From a checkpoint of a small transformer trained on Wikipedia.
Size: 12 layers, width 320, 5 heads of 64, MLP 1280 GeGLU, vocabulary 16384, 30.2M parameters.
Architecture: no biases in attention or MLP, untied embeddings.
Training: a variant of Muon for these matrices, 5319 steps.
Each number is 50 + 12 x the weight over the matrix's rms, rounded and kept within 0 to 99. Layers, rows and columns count from 0.

# layer 8 MLP gate, 1280x320, rms 0.0966, rows 500-536, columns 192-255
67 76 65 44 51 39 57 19 45 44 43 44 42 62 43 44 40 46 47 44 59 54 39 29 52 57 26 49 35 62 38 58 28 44 37 62 42 72 69 64 47 22 54 58 47 68 28 39 46 33 63 72 56 42 69 49 64 31 56 72 62 40 63 48
69 56 57 47 54 50 40 41 63 31 35 62 50 64 66 56 44 36 58 74 35 43 64 70 48 51 43 54 42 38 83 56 42 57 61 36 31 44 48 37 54 43 57 75 73 67 49 38 62 62 34 54 49 50 50 63 69 33 67 57 41 57 46 50
62 56 52 53 63 43 68 42 46 60 41 34 52 62 41 64 57 45 37 60 49 52 36 29 48 69 40 50 49 41 69 50 68 62 46 50 48 56 50 63 43 49 43 35 44 76 46 35 47 65 52 51 28 48 30 72 69 45 43 56 44 31 47 59
52 67 47 38 45 44 52 50 44 50 47 69 38 52 55 24 70 35 54 09 58 53 32 66 44 55 60 43 38 87 53 52 42 56 45 51 41 49 39 62 55 51 40 71 56 70 64 55 41 28 73 57 31 48 45 59 35 60 51 47 61 44 50 42
35 49 55 44 65 53 52 42 54 49 59 43 57 51 51 50 65 47 28 47 53 40 44 61 58 55 47 55 83 61 37 43 46 79 66 61 66 69 37 54 50 46 52 50 57 45 54 49 51 58 49 58 40 52 42 55 35 34 57 41 48 46 30 56
52 54 51 43 51 51 40 47 45 56 57 71 61 58 56 47 53 29 67 31 62 73 50 36 47 44 63 67 72 51 41 44 88 49 56 39 51 55 39 52 68 53 59 36 41 14 43 58 56 59 70 44 70 81 52 25 59 43 55 32 63 36 45 48
59 67 36 43 43 33 45 26 48 60 58 56 58 54 42 73 41 48 60 53 53 64 47 42 67 27 44 60 45 53 42 52 31 37 47 58 46 46 40 54 37 56 40 46 55 36 45 58 64 27 59 44 65 39 56 42 60 52 52 57 34 25 64 49
42 47 56 63 27 56 41 50 35 22 67 40 63 36 60 44 53 52 42 51 68 55 53 52 61 28 54 52 67 78 65 52 69 58 47 57 51 72 22 39 71 30 35 42 36 62 50 35 51 44 51 43 51 45 29 48 46 55 49 64 58 45 55 28
50 36 65 67 48 46 59 40 39 37 72 44 52 40 43 66 38 44 65 62 33 35 33 46 61 44 45 48 56 55 61 59 56 46 36 22 49 41 36 54 48 67 24 38 51 55 46 29 50 64 69 47 22 57 31 66 45 29 85 61 44 65 35 37
63 45 64 36 74 58 58 46 54 49 73 66 33 42 55 45 52 50 60 46 49 79 52 55 45 51 45 48 48 52 55 47 32 63 35 47 60 47 53 71 48 59 56 45 42 37 49 51 42 52 47 69 29 52 39 49 54 48 66 50 40 41 51 36
59 49 48 64 28 39 31 53 34 43 40 33 51 58 30 46 48 31 34 69 57 48 45 58 46 53 65 44 50 47 40 52 43 62 31 53 46 54 31 55 37 54 50 58 63 51 53 17 48 62 40 23 66 75 62 42 31 66 45 54 48 57 48 51
46 50 62 63 72 55 59 49 63 62 45 43 41 58 59 54 54 60 43 59 40 42 43 39 64 52 56 61 48 51 48 61 28 50 34 29 60 34 40 41 42 73 50 36 48 52 67 57 52 42 59 42 33 54 69 48 59 61 47 55 71 41 41 49
62 41 71 27 38 49 57 55 50 30 69 58 52 48 39 56 62 52 62 31 54 51 47 60 40 57 65 53 41 59 65 60 38 49 56 59 42 58 67 62 56 46 66 51 41 39 48 39 20 63 53 56 59 58 79 58 57 17 60 71 67 64 39 51
52 67 28 55 62 52 59 37 43 42 49 47 63 41 53 44 53 63 51 30 59 34 39 39 54 61 37 65 61 42 40 12 65 54 59 53 58 57 43 58 36 55 61 48 47 51 41 59 32 47 55 49 59 44 58 52 50 65 50 42 55 40 61 52
44 55 66 66 45 57 71 64 62 63 47 48 38 63 36 49 57 65 47 37 45 50 72 24 45 42 71 53 47 44 33 70 20 72 55 42 32 57 56 41 53 48 57 50 54 37 27 54 56 43 24 30 51 40 47 68 52 57 82 59 54 61 50 56
69 67 44 48 54 68 37 45 34 70 46 50 55 72 55 39 55 64 64 45 33 53 46 19 41 27 62 55 50 86 59 49 56 50 42 33 42 44 33 57 47 54 39 36 40 65 64 58 37 37 46 74 57 64 56 72 50 46 56 50 56 71 45 64
53 40 33 58 58 64 38 26 47 55 55 59 63 80 36 38 56 22 48 61 35 67 29 50 70 52 39 57 41 55 62 40 49 39 47 44 31 50 57 47 36 61 36 57 60 71 63 54 59 41 48 51 22 50 64 78 54 46 44 59 30 65 67 35
32 49 53 40 62 58 70 43 33 63 59 42 28 51 43 57 56 37 74 52 75 33 48 54 56 46 50 64 37 61 31 59 48 45 44 45 64 67 42 52 67 52 39 43 71 55 60 46 63 61 62 45 46 51 62 67 55 45 73 43 58 46 48 43
63 42 46 51 65 45 53 48 48 51 36 54 68 43 39 62 41 46 69 58 58 78 43 48 49 67 60 66 77 43 60 46 41 49 39 46 47 35 74 49 56 47 60 62 53 64 30 50 52 49 51 36 47 53 35 43 61 67 36 58 48 30 55 56
34 57 53 51 39 59 52 55 66 51 35 47 47 42 28 53 47 51 62 62 48 67 45 39 43 52 66 51 53 32 42 49 40 41 48 42 46 89 69 66 56 51 62 29 41 57 50 51 42 30 44 34 46 33 38 47 62 29 70 43 45 50 48 43
61 58 61 49 54 40 58 19 72 63 58 62 55 74 51 52 37 63 47 47 57 24 64 50 72 68 59 58 52 76 58 40 79 64 51 66 53 41 64 24 60 58 25 61 41 46 43 48 61 59 45 54 58 55 65 65 55 55 54 42 63 35 53 63
48 59 14 37 49 28 58 39 59 41 60 53 46 53 50 30 41 52 29 39 47 35 59 48 65 38 76 47 49 67 55 53 47 47 66 40 68 43 63 61 55 29 42 61 53 34 44 41 63 42 57 60 50 62 59 45 52 43 55 58 45 71 59 57
39 45 47 70 60 52 16 51 44 34 62 68 37 49 64 50 43 47 55 45 60 55 28 37 38 25 50 39 56 39 38 60 42 54 62 55 53 43 40 72 64 66 57 58 43 44 70 61 40 54 52 55 49 71 64 56 64 39 59 48 48 49 52 36
55 57 60 34 35 70 58 52 76 52 56 60 59 32 40 69 52 39 49 40 51 60 58 54 22 57 62 33 64 40 65 56 45 50 39 60 34 42 24 46 55 59 51 30 64 27 48 50 52 53 30 53 45 61 30 33 33 54 43 52 58 55 43 46
61 38 47 43 55 64 63 44 53 47 61 59 54 45 61 39 52 55 52 49 61 51 41 36 32 60 40 37 59 76 37 55 45 49 68 66 63 48 58 55 43 65 47 54 57 47 70 39 25 45 55 47 41 74 66 72 48 45 58 44 48 52 67 44
31 53 44 41 33 41 50 67 43 41 51 56 52 69 32 46 64 44 22 41 41 53 52 33 57 73 56 29 55 31 47 52 33 73 50 30 58 46 30 56 47 37 62 41 45 71 72 57 64 46 58 24 40 56 45 42 39 54 51 56 71 59 49 52
63 50 58 48 51 38 48 39 56 40 19 45 49 44 38 66 59 53 53 63 65 44 45 45 49 47 41 51 33 36 59 54 54 71 52 43 58 43 41 44 43 72 52 54 51 51 34 33 22 46 61 73 39 59 45 60 36 28 71 40 46 51 58 77
53 57 64 31 56 40 49 49 67 73 45 47 53 54 48 54 43 41 55 47 66 49 64 56 52 56 62 64 29 63 40 58 63 53 53 43 48 50 45 72 49 38 45 48 53 62 41 39 56 67 56 77 62 46 39 37 59 47 43 46 57 49 47 54
45 56 42 37 64 49 69 49 54 31 67 58 53 48 52 31 53 34 42 37 58 57 21 27 40 69 38 55 49 67 65 50 44 48 40 36 58 47 49 39 43 56 41 23 53 27 39 39 65 55 67 71 57 40 50 48 46 57 47 59 61 55 38 62
33 65 63 54 50 59 48 53 67 32 37 46 54 60 49 57 63 74 65 39 33 66 22 51 52 49 45 48 22 75 46 72 41 56 65 25 56 61 52 54 63 41 52 36 65 27 66 57 56 51 72 42 48 69 62 56 41 45 34 75 61 57 52 56
40 53 43 30 55 40 68 64 31 48 46 44 65 71 53 65 55 63 61 39 48 48 40 70 60 62 42 37 38 54 37 64 70 37 56 55 35 32 67 45 46 48 48 32 46 34 44 57 36 61 36 36 57 69 43 64 45 52 33 60 43 58 46 45
51 40 42 27 39 63 49 38 76 52 55 62 57 40 57 58 44 48 57 33 62 66 44 43 58 61 30 76 49 60 51 45 39 49 39 58 64 32 39 51 58 46 17 47 38 43 39 56 55 33 43 55 52 35 51 46 50 44 68 61 51 61 74 37
67 33 52 38 51 66 46 54 45 32 53 38 64 42 33 72 64 66 54 36 51 61 65 27 52 43 37 48 61 53 49 55 45 58 43 54 44 39 48 63 41 45 36 37 28 53 54 53 44 43 63 88 42 58 52 31 42 30 56 53 24 43 63 58
44 46 31 55 32 40 49 71 75 32 60 57 38 42 49 59 70 60 28 33 62 62 59 43 40 47 35 44 85 53 41 67 60 55 35 32 60 56 40 42 80 31 61 37 51 56 62 68 53 48 58 73 53 42 47 61 67 20 52 59 64 74 57 58
42 36 21 47 55 46 65 42 42 45 54 55 34 60 54 53 51 56 44 44 45 47 62 54 49 46 46 80 61 33 49 58 32 24 46 48 52 43 22 40 55 48 37 58 57 44 35 21 70 60 53 81 72 48 52 55 72 44 43 78 54 38 42 63
74 50 60 42 81 67 60 50 34 53 51 57 59 54 48 51 53 52 44 24 57 57 48 45 41 57 60 56 64 68 64 41 53 61 41 41 47 68 49 53 58 50 48 49 50 53 54 45 40 57 35 35 49 59 50 39 49 34 37 37 54 45 71 47
46 48 55 53 60 44 36 49 37 34 39 69 63 62 28 54 58 67 34 70 39 25 55 41 54 53 60 42 53 51 44 55 51 53 34 58 37 61 61 41 64 51 51 36 38 63 62 52 30 56 56 57 52 40 34 76 43 66 55 33 53 41 41 26
# layer 8 MLP up, 1280x320, rms 0.105, rows 500-535, columns 192-255
34 35 71 56 55 75 63 32 37 57 47 49 48 59 33 46 33 70 38 72 59 51 56 83 63 26 52 34 60 49 39 31 49 65 50 27 64 48 37 36 58 49 55 47 43 69 44 38 69 43 60 42 55 52 59 42 49 57 62 42 74 32 44 44
44 71 35 56 55 71 55 46 48 41 34 59 43 53 55 42 40 53 40 50 55 46 32 35 49 63 69 55 43 45 42 44 54 43 47 56 75 65 67 66 58 53 42 39 60 43 46 48 37 35 54 55 50 71 54 40 53 50 38 57 52 42 30 61
56 41 61 37 39 56 52 70 48 64 37 56 52 44 51 46 33 43 72 44 60 55 47 65 42 64 43 82 48 62 47 31 61 58 47 51 34 74 40 58 42 48 67 47 39 40 36 54 54 32 44 57 58 46 47 51 37 44 59 40 34 84 70 61
39 41 37 45 53 50 54 84 43 40 51 42 63 93 23 43 55 59 44 48 37 46 57 37 35 66 56 56 63 52 53 55 46 62 65 50 60 44 70 67 40 55 54 42 56 29 47 40 37 32 39 44 43 50 61 44 70 66 58 26 51 34 66 65
45 37 50 65 55 44 72 45 30 41 45 62 39 61 64 47 54 67 61 57 24 69 30 76 34 57 40 31 57 59 54 47 49 55 42 68 41 64 50 63 39 54 60 73 27 39 57 62 61 31 49 54 53 42 42 52 32 42 49 73 49 53 44 40
57 52 64 43 54 45 47 52 63 50 62 58 46 88 63 40 45 45 66 38 50 60 57 43 46 44 61 75 44 47 46 45 45 56 55 33 31 64 53 82 59 59 52 35 37 32 47 46 58 43 34 61 67 44 70 66 53 38 34 38 60 36 65 46
45 47 41 51 69 53 46 46 56 39 29 34 43 60 42 56 49 47 41 66 44 45 55 53 46 64 32 45 56 51 54 16 46 37 35 65 56 44 58 44 46 45 55 49 65 34 60 46 50 75 61 62 29 67 39 44 41 66 60 60 43 48 39 39
55 33 46 39 52 36 50 81 42 55 50 61 41 37 30 61 52 42 77 34 75 51 30 58 52 64 41 37 44 48 55 63 58 44 46 64 60 61 51 32 40 55 39 29 45 54 71 62 25 55 44 49 54 59 54 60 32 53 43 38 49 49 31 51
67 61 63 42 52 48 53 48 43 53 62 44 55 46 43 60 51 76 63 47 58 40 47 45 35 64 42 18 63 18 36 38 54 52 37 67 51 56 48 57 71 53 60 43 36 63 64 37 30 61 56 37 44 52 61 41 58 67 64 53 39 44 65 58
48 56 69 51 52 62 45 54 35 18 52 50 48 49 63 55 29 43 58 55 58 42 57 53 62 40 54 33 35 60 63 47 60 42 47 65 41 71 34 53 51 56 59 58 48 58 54 41 55 62 37 55 41 42 48 58 58 39 32 42 29 67 39 45
29 60 50 51 43 42 50 50 73 35 77 29 30 38 51 49 48 44 51 44 47 38 39 54 39 57 44 68 58 30 62 36 44 63 42 52 30 58 40 16 57 45 54 42 64 35 58 60 51 60 66 44 55 51 32 32 55 70 57 28 49 29 59 41
28 60 54 49 48 45 64 52 53 62 25 47 35 54 51 45 59 71 48 51 29 64 54 60 62 24 49 41 53 67 45 46 66 40 34 44 53 43 51 38 50 47 34 32 67 32 38 32 49 58 60 41 39 65 55 37 43 50 53 71 52 45 54 42
53 71 48 45 47 49 48 69 56 37 37 59 35 23 51 73 55 64 54 35 65 41 39 39 72 38 54 59 28 35 43 43 41 31 33 40 38 39 35 45 37 42 58 69 66 65 74 38 54 53 60 47 67 45 72 45 72 52 48 58 66 22 75 29
50 41 28 54 50 57 54 43 56 41 69 58 58 32 70 67 62 57 55 45 72 48 60 40 52 72 50 54 48 52 49 70 57 44 57 60 42 50 40 57 63 51 49 64 53 48 38 61 57 56 28 54 52 49 53 55 58 53 57 51 51 43 49 56
42 66 46 62 39 26 62 45 71 50 32 56 48 65 41 46 67 27 53 43 60 62 58 43 25 52 68 43 53 62 42 54 51 36 47 50 54 44 66 48 61 56 31 52 62 52 40 38 42 42 42 54 58 36 62 47 58 70 33 68 56 41 39 46
42 35 44 40 64 18 47 38 48 38 73 68 32 51 45 69 53 39 47 67 43 44 34 30 57 48 33 47 60 51 56 54 49 47 40 33 70 56 45 48 77 50 43 58 39 72 50 51 21 37 39 36 56 66 15 70 47 52 55 39 68 62 39 85
39 53 40 33 56 19 48 54 30 59 41 60 51 45 55 53 53 38 50 61 53 45 49 60 55 36 63 55 67 61 47 58 63 37 54 45 49 48 37 61 44 50 62 56 43 50 62 40 62 37 36 44 62 58 52 62 65 44 34 44 54 39 51 72
58 46 55 44 65 52 57 64 56 54 51 58 72 39 36 47 40 42 45 45 28 36 37 58 73 49 32 61 66 41 58 32 47 15 47 64 32 42 56 63 41 50 46 44 34 79 63 62 57 51 65 42 48 41 45 55 67 60 36 57 43 60 33 54
59 34 54 41 61 42 45 51 50 55 56 48 41 37 58 54 39 62 35 42 54 53 61 32 46 61 49 63 69 67 36 26 54 39 21 45 72 65 63 46 57 40 36 56 33 52 32 50 29 43 57 54 34 56 57 48 76 24 42 49 45 53 52 47
67 53 45 56 58 58 51 61 73 50 59 31 36 30 38 53 39 58 52 50 55 37 62 33 57 41 49 46 28 51 51 46 37 57 43 41 49 82 53 48 54 54 41 43 50 46 38 46 55 39 47 42 62 51 49 55 48 48 56 50 45 42 40 49
36 52 42 61 33 58 58 46 30 48 47 37 79 28 57 61 82 55 51 62 60 57 46 35 33 46 82 51 43 63 45 44 36 38 50 53 39 46 46 68 44 56 48 22 41 47 73 40 59 51 62 59 54 31 33 15 47 60 40 51 49 51 63 47
75 52 60 21 49 57 68 44 49 41 57 44 52 57 31 63 51 48 65 34 33 69 92 45 61 54 56 59 68 64 64 57 50 36 51 63 32 30 34 74 42 74 54 38 51 54 28 43 66 51 37 77 43 40 52 51 48 72 61 69 32 60 41 30
27 52 74 48 37 55 45 66 49 33 44 82 48 42 60 67 42 52 38 55 41 73 48 33 61 43 51 56 49 53 42 63 53 52 62 39 55 74 51 68 48 57 50 29 44 51 67 39 30 58 57 29 31 49 46 40 75 51 41 58 50 69 66 34
74 42 26 54 58 46 47 40 46 69 58 54 48 59 53 60 52 51 39 39 44 45 42 37 47 54 51 56 30 44 42 54 65 69 44 55 64 51 56 62 51 39 49 25 56 60 49 44 69 42 80 55 46 67 72 55 32 50 41 54 50 52 40 43
59 46 38 45 51 46 40 27 61 32 50 48 54 44 51 36 44 49 30 58 56 78 54 48 50 70 44 33 51 30 56 35 52 61 38 59 32 35 53 34 70 37 83 57 70 54 74 48 36 32 53 57 45 44 42 33 61 59 63 54 66 61 46 41
32 47 37 60 31 27 62 49 51 65 54 57 31 61 67 58 49 47 52 49 36 43 57 39 44 41 43 51 55 34 61 85 44 80 41 63 38 60 55 44 49 53 52 37 52 37 60 49 40 44 58 46 29 22 41 61 67 49 58 39 52 69 67 60
58 62 64 45 47 72 54 48 38 54 22 37 64 44 50 48 51 61 61 43 34 52 66 38 57 45 48 53 50 56 43 50 48 52 37 55 48 48 52 49 54 41 45 59 53 61 37 61 55 46 49 74 71 37 41 28 56 66 34 46 58 35 55 49
56 32 66 72 50 34 74 52 42 60 48 60 49 37 40 53 47 42 22 57 33 48 52 49 48 84 32 48 58 36 50 46 59 50 81 59 53 40 64 34 49 44 59 63 50 39 65 64 49 48 39 56 60 47 39 60 58 70 65 38 46 48 48 39
58 51 53 57 37 38 67 37 29 47 54 51 42 63 66 35 52 55 46 44 58 68 44 59 58 55 52 26 52 62 41 65 56 43 44 58 40 61 38 44 53 69 48 52 40 41 70 66 63 54 45 50 44 42 61 43 24 25 41 62 63 48 42 51
54 55 72 53 58 40 28 63 59 50 54 48 70 46 56 56 43 41 58 59 40 59 26 57 62 40 48 66 53 67 43 68 41 41 38 46 40 59 36 56 73 28 64 29 43 57 57 40 61 52 45 53 49 55 38 42 58 57 42 52 35 63 53 49
65 24 55 70 42 49 49 42 57 87 62 60 55 64 52 38 48 35 66 70 55 40 55 46 51 24 46 47 43 53 54 31 48 49 39 42 57 42 30 77 58 60 47 66 47 46 30 53 56 28 56 47 40 58 29 54 50 46 84 20 46 65 49 68
52 52 57 64 59 46 45 45 53 47 52 57 59 39 52 61 45 65 41 53 45 67 54 42 73 58 56 45 48 44 56 41 60 52 34 57 59 57 34 51 39 37 47 41 53 31 35 56 44 49 58 76 45 58 60 28 56 65 48 57 45 63 49 48
56 50 52 47 62 24 46 58 60 57 72 62 32 44 47 73 48 54 65 58 45 34 58 50 40 56 44 46 48 58 56 43 64 34 54 46 60 58 30 39 53 64 57 63 51 43 31 58 42 34 51 44 43 48 85 43 45 55 76 64 52 64 44 41
46 54 43 63 52 44 40 49 43 50 67 58 47 42 63 51 69 25 49 50 37 63 56 56 47 35 45 49 56 70 37 94 38 40 46 45 63 39 49 40 46 36 52 50 34 44 44 60 12 67 33 38 55 62 41 57 56 41 67 31 75 39 47 53
43 42 54 52 49 46 46 48 54 37 54 42 48 45 71 30 53 61 47 57 29 69 53 29 63 49 35 80 50 62 53 44 58 85 55 38 58 38 57 56 45 44 37 58 58 50 46 23 48 52 62 54 41 64 44 24 51 68 57 47 55 41 41 69
37 43 40 50 48 40 53 50 49 63 61 52 44 48 63 53 60 55 32 59 37 47 66 45 32 37 59 58 49 28 55 40 47 54 34 51 54 47 54 71 52 52 59 70 53 67 34 56 35 44 40 44 64 48 52 53 54 46 61 56 47 73 51 42
# layer 8 MLP down (transposed), 1280x320, rms 0.0493, rows 500-535, columns 192-255
39 76 11 54 65 57 71 37 70 41 46 41 57 39 42 76 61 38 67 63 54 81 50 71 55 50 18 59 49 31 61 73 35 38 68 50 70 35 60 63 35 33 49 28 36 50 61 20 59 69 48 53 63 41 34 15 52 50 33 72 52 63 70 53
55 40 48 49 29 58 55 39 59 39 50 55 54 56 60 66 56 43 37 50 52 46 60 63 47 40 46 60 36 33 46 32 32 36 69 40 68 50 24 59 43 45 39 52 56 42 46 42 53 41 45 53 31 40 70 39 57 62 69 57 47 26 50 50
64 45 48 40 33 54 37 27 61 45 39 48 63 66 61 44 43 32 31 48 56 56 71 45 55 61 41 43 56 52 51 35 54 47 49 44 51 46 59 57 62 41 34 49 57 69 44 54 39 41 47 31 50 38 59 47 54 56 56 41 63 48 30 47
49 34 58 72 42 41 51 54 39 29 38 39 37 72 61 46 52 74 52 59 48 51 52 58 62 41 62 56 47 54 33 62 58 47 51 25 66 62 54 59 39 53 31 36 58 40 44 47 58 46 63 33 36 36 49 44 56 56 37 45 44 36 59 85
60 57 33 52 35 46 44 66 59 48 32 55 26 53 61 34 56 65 49 53 48 60 65 30 38 50 64 43 49 37 59 54 33 50 44 37 49 45 46 56 78 64 61 36 53 60 70 52 68 45 34 65 35 60 43 33 42 62 45 48 77 51 44 66
47 51 37 32 64 23 55 59 58 41 39 38 42 52 47 76 43 56 39 74 57 68 56 34 54 60 34 19 49 67 61 35 56 30 41 73 37 47 41 44 52 49 54 49 55 30 40 77 35 54 48 48 50 54 46 51 47 52 66 86 56 68 50 38
43 45 46 49 33 59 60 52 61 47 75 43 32 47 58 43 51 36 38 49 43 43 54 43 38 43 61 20 26 51 58 44 43 48 62 32 54 62 35 44 55 38 44 55 46 51 64 58 56 42 52 55 45 61 49 57 37 34 50 40 56 53 70 37
41 58 59 69 51 42 56 56 55 60 51 63 51 53 21 36 39 71 51 63 42 48 46 66 42 56 70 40 38 41 56 55 59 38 48 68 65 45 36 67 73 43 44 60 65 48 41 50 24 59 43 45 62 53 33 73 52 52 60 52 40 45 55 39
50 66 51 35 53 65 57 41 54 70 55 54 60 69 63 40 65 81 48 69 51 54 41 42 53 49 50 37 70 34 42 56 55 61 49 55 53 57 58 51 61 42 52 49 52 73 32 41 53 27 49 32 50 37 61 48 37 54 24 43 43 38 45 51
55 34 36 58 53 46 67 55 49 54 55 46 47 60 48 55 53 47 60 41 42 56 45 60 37 30 44 50 39 48 48 44 38 56 41 44 61 46 40 42 55 46 32 45 64 41 47 62 53 42 54 62 47 57 50 35 58 63 70 48 47 30 42 54
46 57 25 75 61 54 70 62 28 48 37 57 56 71 45 41 43 61 53 57 69 45 52 60 37 45 57 31 41 54 57 46 53 44 40 31 38 46 47 51 44 55 70 61 51 58 57 44 49 31 47 50 47 55 40 64 41 64 53 51 48 56 61 50
67 53 47 36 25 38 57 85 55 64 39 36 49 55 42 33 57 51 49 47 55 38 46 60 56 42 49 59 78 70 49 36 51 49 49 61 35 75 38 71 43 26 50 44 34 57 58 45 62 30 46 46 59 27 41 65 45 57 35 35 52 63 41 52
49 60 53 81 58 35 64 26 46 44 49 55 61 24 39 48 51 74 40 43 47 41 61 42 44 57 58 44 74 50 61 57 64 65 41 59 58 56 45 45 35 50 26 19 38 46 53 53 46 45 58 60 46 26 50 36 57 53 52 48 54 55 51 45
54 50 40 40 52 58 53 39 75 40 37 24 43 66 52 59 40 54 42 55 40 61 40 56 68 47 48 52 32 45 40 56 62 62 37 11 51 33 51 46 57 64 51 64 56 52 44 24 26 54 46 48 52 51 41 56 63 68 72 45 58 34 61 52
72 25 46 50 51 59 49 56 58 44 68 47 54 40 49 48 38 25 51 53 43 53 54 44 43 54 51 39 67 46 52 51 68 79 48 49 67 39 33 31 34 80 39 53 40 48 53 47 58 52 39 59 34 54 24 47 55 46 64 54 42 48 37 60
56 52 75 71 57 51 57 34 60 56 51 40 56 52 49 34 39 52 37 56 82 40 49 63 43 41 58 14 64 46 57 35 66 78 38 44 65 41 70 51 47 43 32 50 46 60 45 37 50 42 51 58 63 51 39 42 43 58 35 65 40 52 44 47
55 61 50 40 42 45 40 49 59 54 61 43 62 47 48 57 60 51 53 42 39 51 53 45 77 27 64 42 54 46 59 30 68 20 50 42 38 44 44 48 58 60 59 53 58 32 49 62 41 57 39 36 59 59 44 61 50 45 76 58 44 47 70 41
33 57 13 39 55 36 59 44 44 69 46 36 41 52 44 46 48 42 73 50 48 35 56 51 66 57 49 80 62 37 45 42 71 63 28 50 48 40 41 36 52 37 43 60 59 40 50 56 78 42 61 33 50 74 42 28 70 31 43 31 66 45 42 70
56 44 40 47 23 46 49 42 35 68 52 58 71 63 38 59 28 58 72 35 57 69 48 69 43 66 32 49 43 47 50 46 52 56 41 57 35 24 46 48 34 60 66 34 37 62 70 51 50 55 64 49 59 69 58 35 38 43 66 32 43 43 55 54
45 50 62 31 54 39 58 37 44 81 27 54 67 68 49 39 43 56 59 40 46 64 56 62 58 48 66 39 64 42 36 59 44 41 42 59 42 33 36 49 51 46 63 25 60 56 57 45 43 52 80 51 46 56 64 53 74 25 59 46 38 59 44 41
41 53 49 54 55 41 33 47 40 55 59 51 38 63 51 55 42 42 38 37 70 47 21 51 55 37 47 67 62 45 44 65 46 57 63 52 36 36 50 50 46 56 55 35 31 44 60 57 43 34 58 35 47 29 55 30 29 44 40 84 64 62 53 55
36 46 42 64 24 55 37 49 51 56 45 48 45 63 74 66 31 61 52 36 52 56 51 62 14 57 39 42 51 43 40 50 63 69 53 64 52 47 61 63 52 42 45 32 52 40 42 44 61 48 69 50 47 62 55 53 46 44 77 35 61 58 60 65
50 65 54 61 63 59 56 45 69 45 51 58 65 53 31 45 55 37 80 28 72 51 43 42 50 47 44 49 58 55 49 28 64 59 63 47 33 42 47 47 43 41 38 43 49 46 27 49 40 42 60 61 54 52 61 43 43 43 44 49 55 35 59 57
43 50 37 58 53 57 48 50 63 29 45 35 40 45 43 64 52 43 47 39 49 54 61 42 54 48 55 35 56 56 80 15 52 60 49 43 46 47 49 27 56 66 39 64 56 57 37 66 39 51 41 69 42 53 36 49 50 25 64 48 54 52 44 58
54 48 51 45 45 42 55 44 51 61 47 52 63 31 33 72 49 31 50 31 62 41 54 51 68 59 66 56 62 56 52 56 44 70 75 41 48 68 53 32 53 39 57 57 53 52 50 41 65 34 57 48 41 45 42 60 80 46 63 44 53 51 53 92
38 69 35 68 46 49 58 47 62 47 47 37 46 27 49 53 34 55 54 40 62 55 59 75 70 37 50 46 60 48 48 37 49 43 42 53 51 39 50 33 37 30 60 27 75 39 56 49 68 56 74 68 70 58 52 63 64 32 53 38 44 45 50 38
53 33 48 37 55 55 63 65 45 48 57 45 48 59 49 50 38 35 38 42 37 75 57 45 57 45 41 49 43 50 56 39 52 43 57 72 84 67 60 52 36 37 49 55 58 43 32 34 60 51 63 41 54 32 77 57 41 70 26 61 41 58 62 42
46 43 56 41 41 74 64 49 63 55 63 43 57 59 27 53 49 58 64 42 29 57 47 53 37 44 47 53 39 34 46 49 65 56 34 53 62 29 50 60 55 40 43 38 68 50 41 30 53 57 34 73 56 30 43 52 78 51 42 53 61 54 37 57
47 32 62 48 83 59 71 77 48 53 48 39 54 57 28 63 44 60 47 46 45 43 57 70 57 48 44 56 51 50 63 50 53 44 70 30 51 47 70 44 55 47 36 50 56 60 63 64 45 63 48 28 39 50 47 36 58 53 61 42 62 44 49 34
46 46 40 31 55 43 55 56 52 58 42 38 42 49 35 43 60 32 31 64 56 38 58 49 44 52 42 48 52 45 48 34 59 45 63 60 45 52 66 50 48 70 64 59 43 45 52 47 48 58 36 44 31 56 57 48 59 49 44 35 30 55 71 70
50 39 47 33 47 70 53 66 45 58 70 51 42 50 64 41 65 30 56 60 47 36 32 56 48 57 50 29 50 55 55 54 23 26 50 45 54 64 52 35 60 31 48 63 60 54 63 60 43 43 43 42 43 38 62 43 45 60 46 35 34 67 53 47
54 48 58 50 50 40 67 46 60 47 39 59 57 46 35 45 68 55 46 41 63 36 48 54 48 68 34 45 59 46 60 54 54 24 53 58 57 59 48 51 57 71 47 23 46 33 56 25 62 31 59 11 61 72 61 56 66 52 57 48 50 70 78 15
55 51 59 45 53 70 47 51 39 62 45 58 62 42 39 45 74 46 67 53 49 78 65 55 43 40 47 52 23 43 32 34 37 63 41 70 42 37 75 70 54 55 41 41 46 50 63 55 49 55 35 46 65 53 44 52 52 38 33 42 47 51 51 60
52 47 30 62 44 45 53 46 61 72 59 52 51 50 44 58 44 55 47 39 45 47 59 42 57 57 56 35 78 56 63 62 34 15 59 35 40 57 71 58 68 51 33 23 66 41 69 43 62 70 49 42 44 46 44 74 62 31 47 49 37 49 63 38
66 64 36 55 64 65 56 47 54 17 44 58 50 56 56 50 31 48 48 44 64 59 26 53 58 53 48 31 45 48 42 69 77 53 67 66 18 40 41 36 53 42 63 46 43 62 42 60 43 30 32 40 21 65 60 46 61 49 57 45 60 51 39 57
46 46 51 72 55 46 68 68 62 43 40 35 55 54 47 55 36 64 51 35 45 48 40 60 38 63 43 56 62 54 40 51 70 54 44 38 38 49 33 30 63 52 46 39 29 47 66 46 55 59 44 56 36 50 42 34 41 49 35 56 50 44 65 52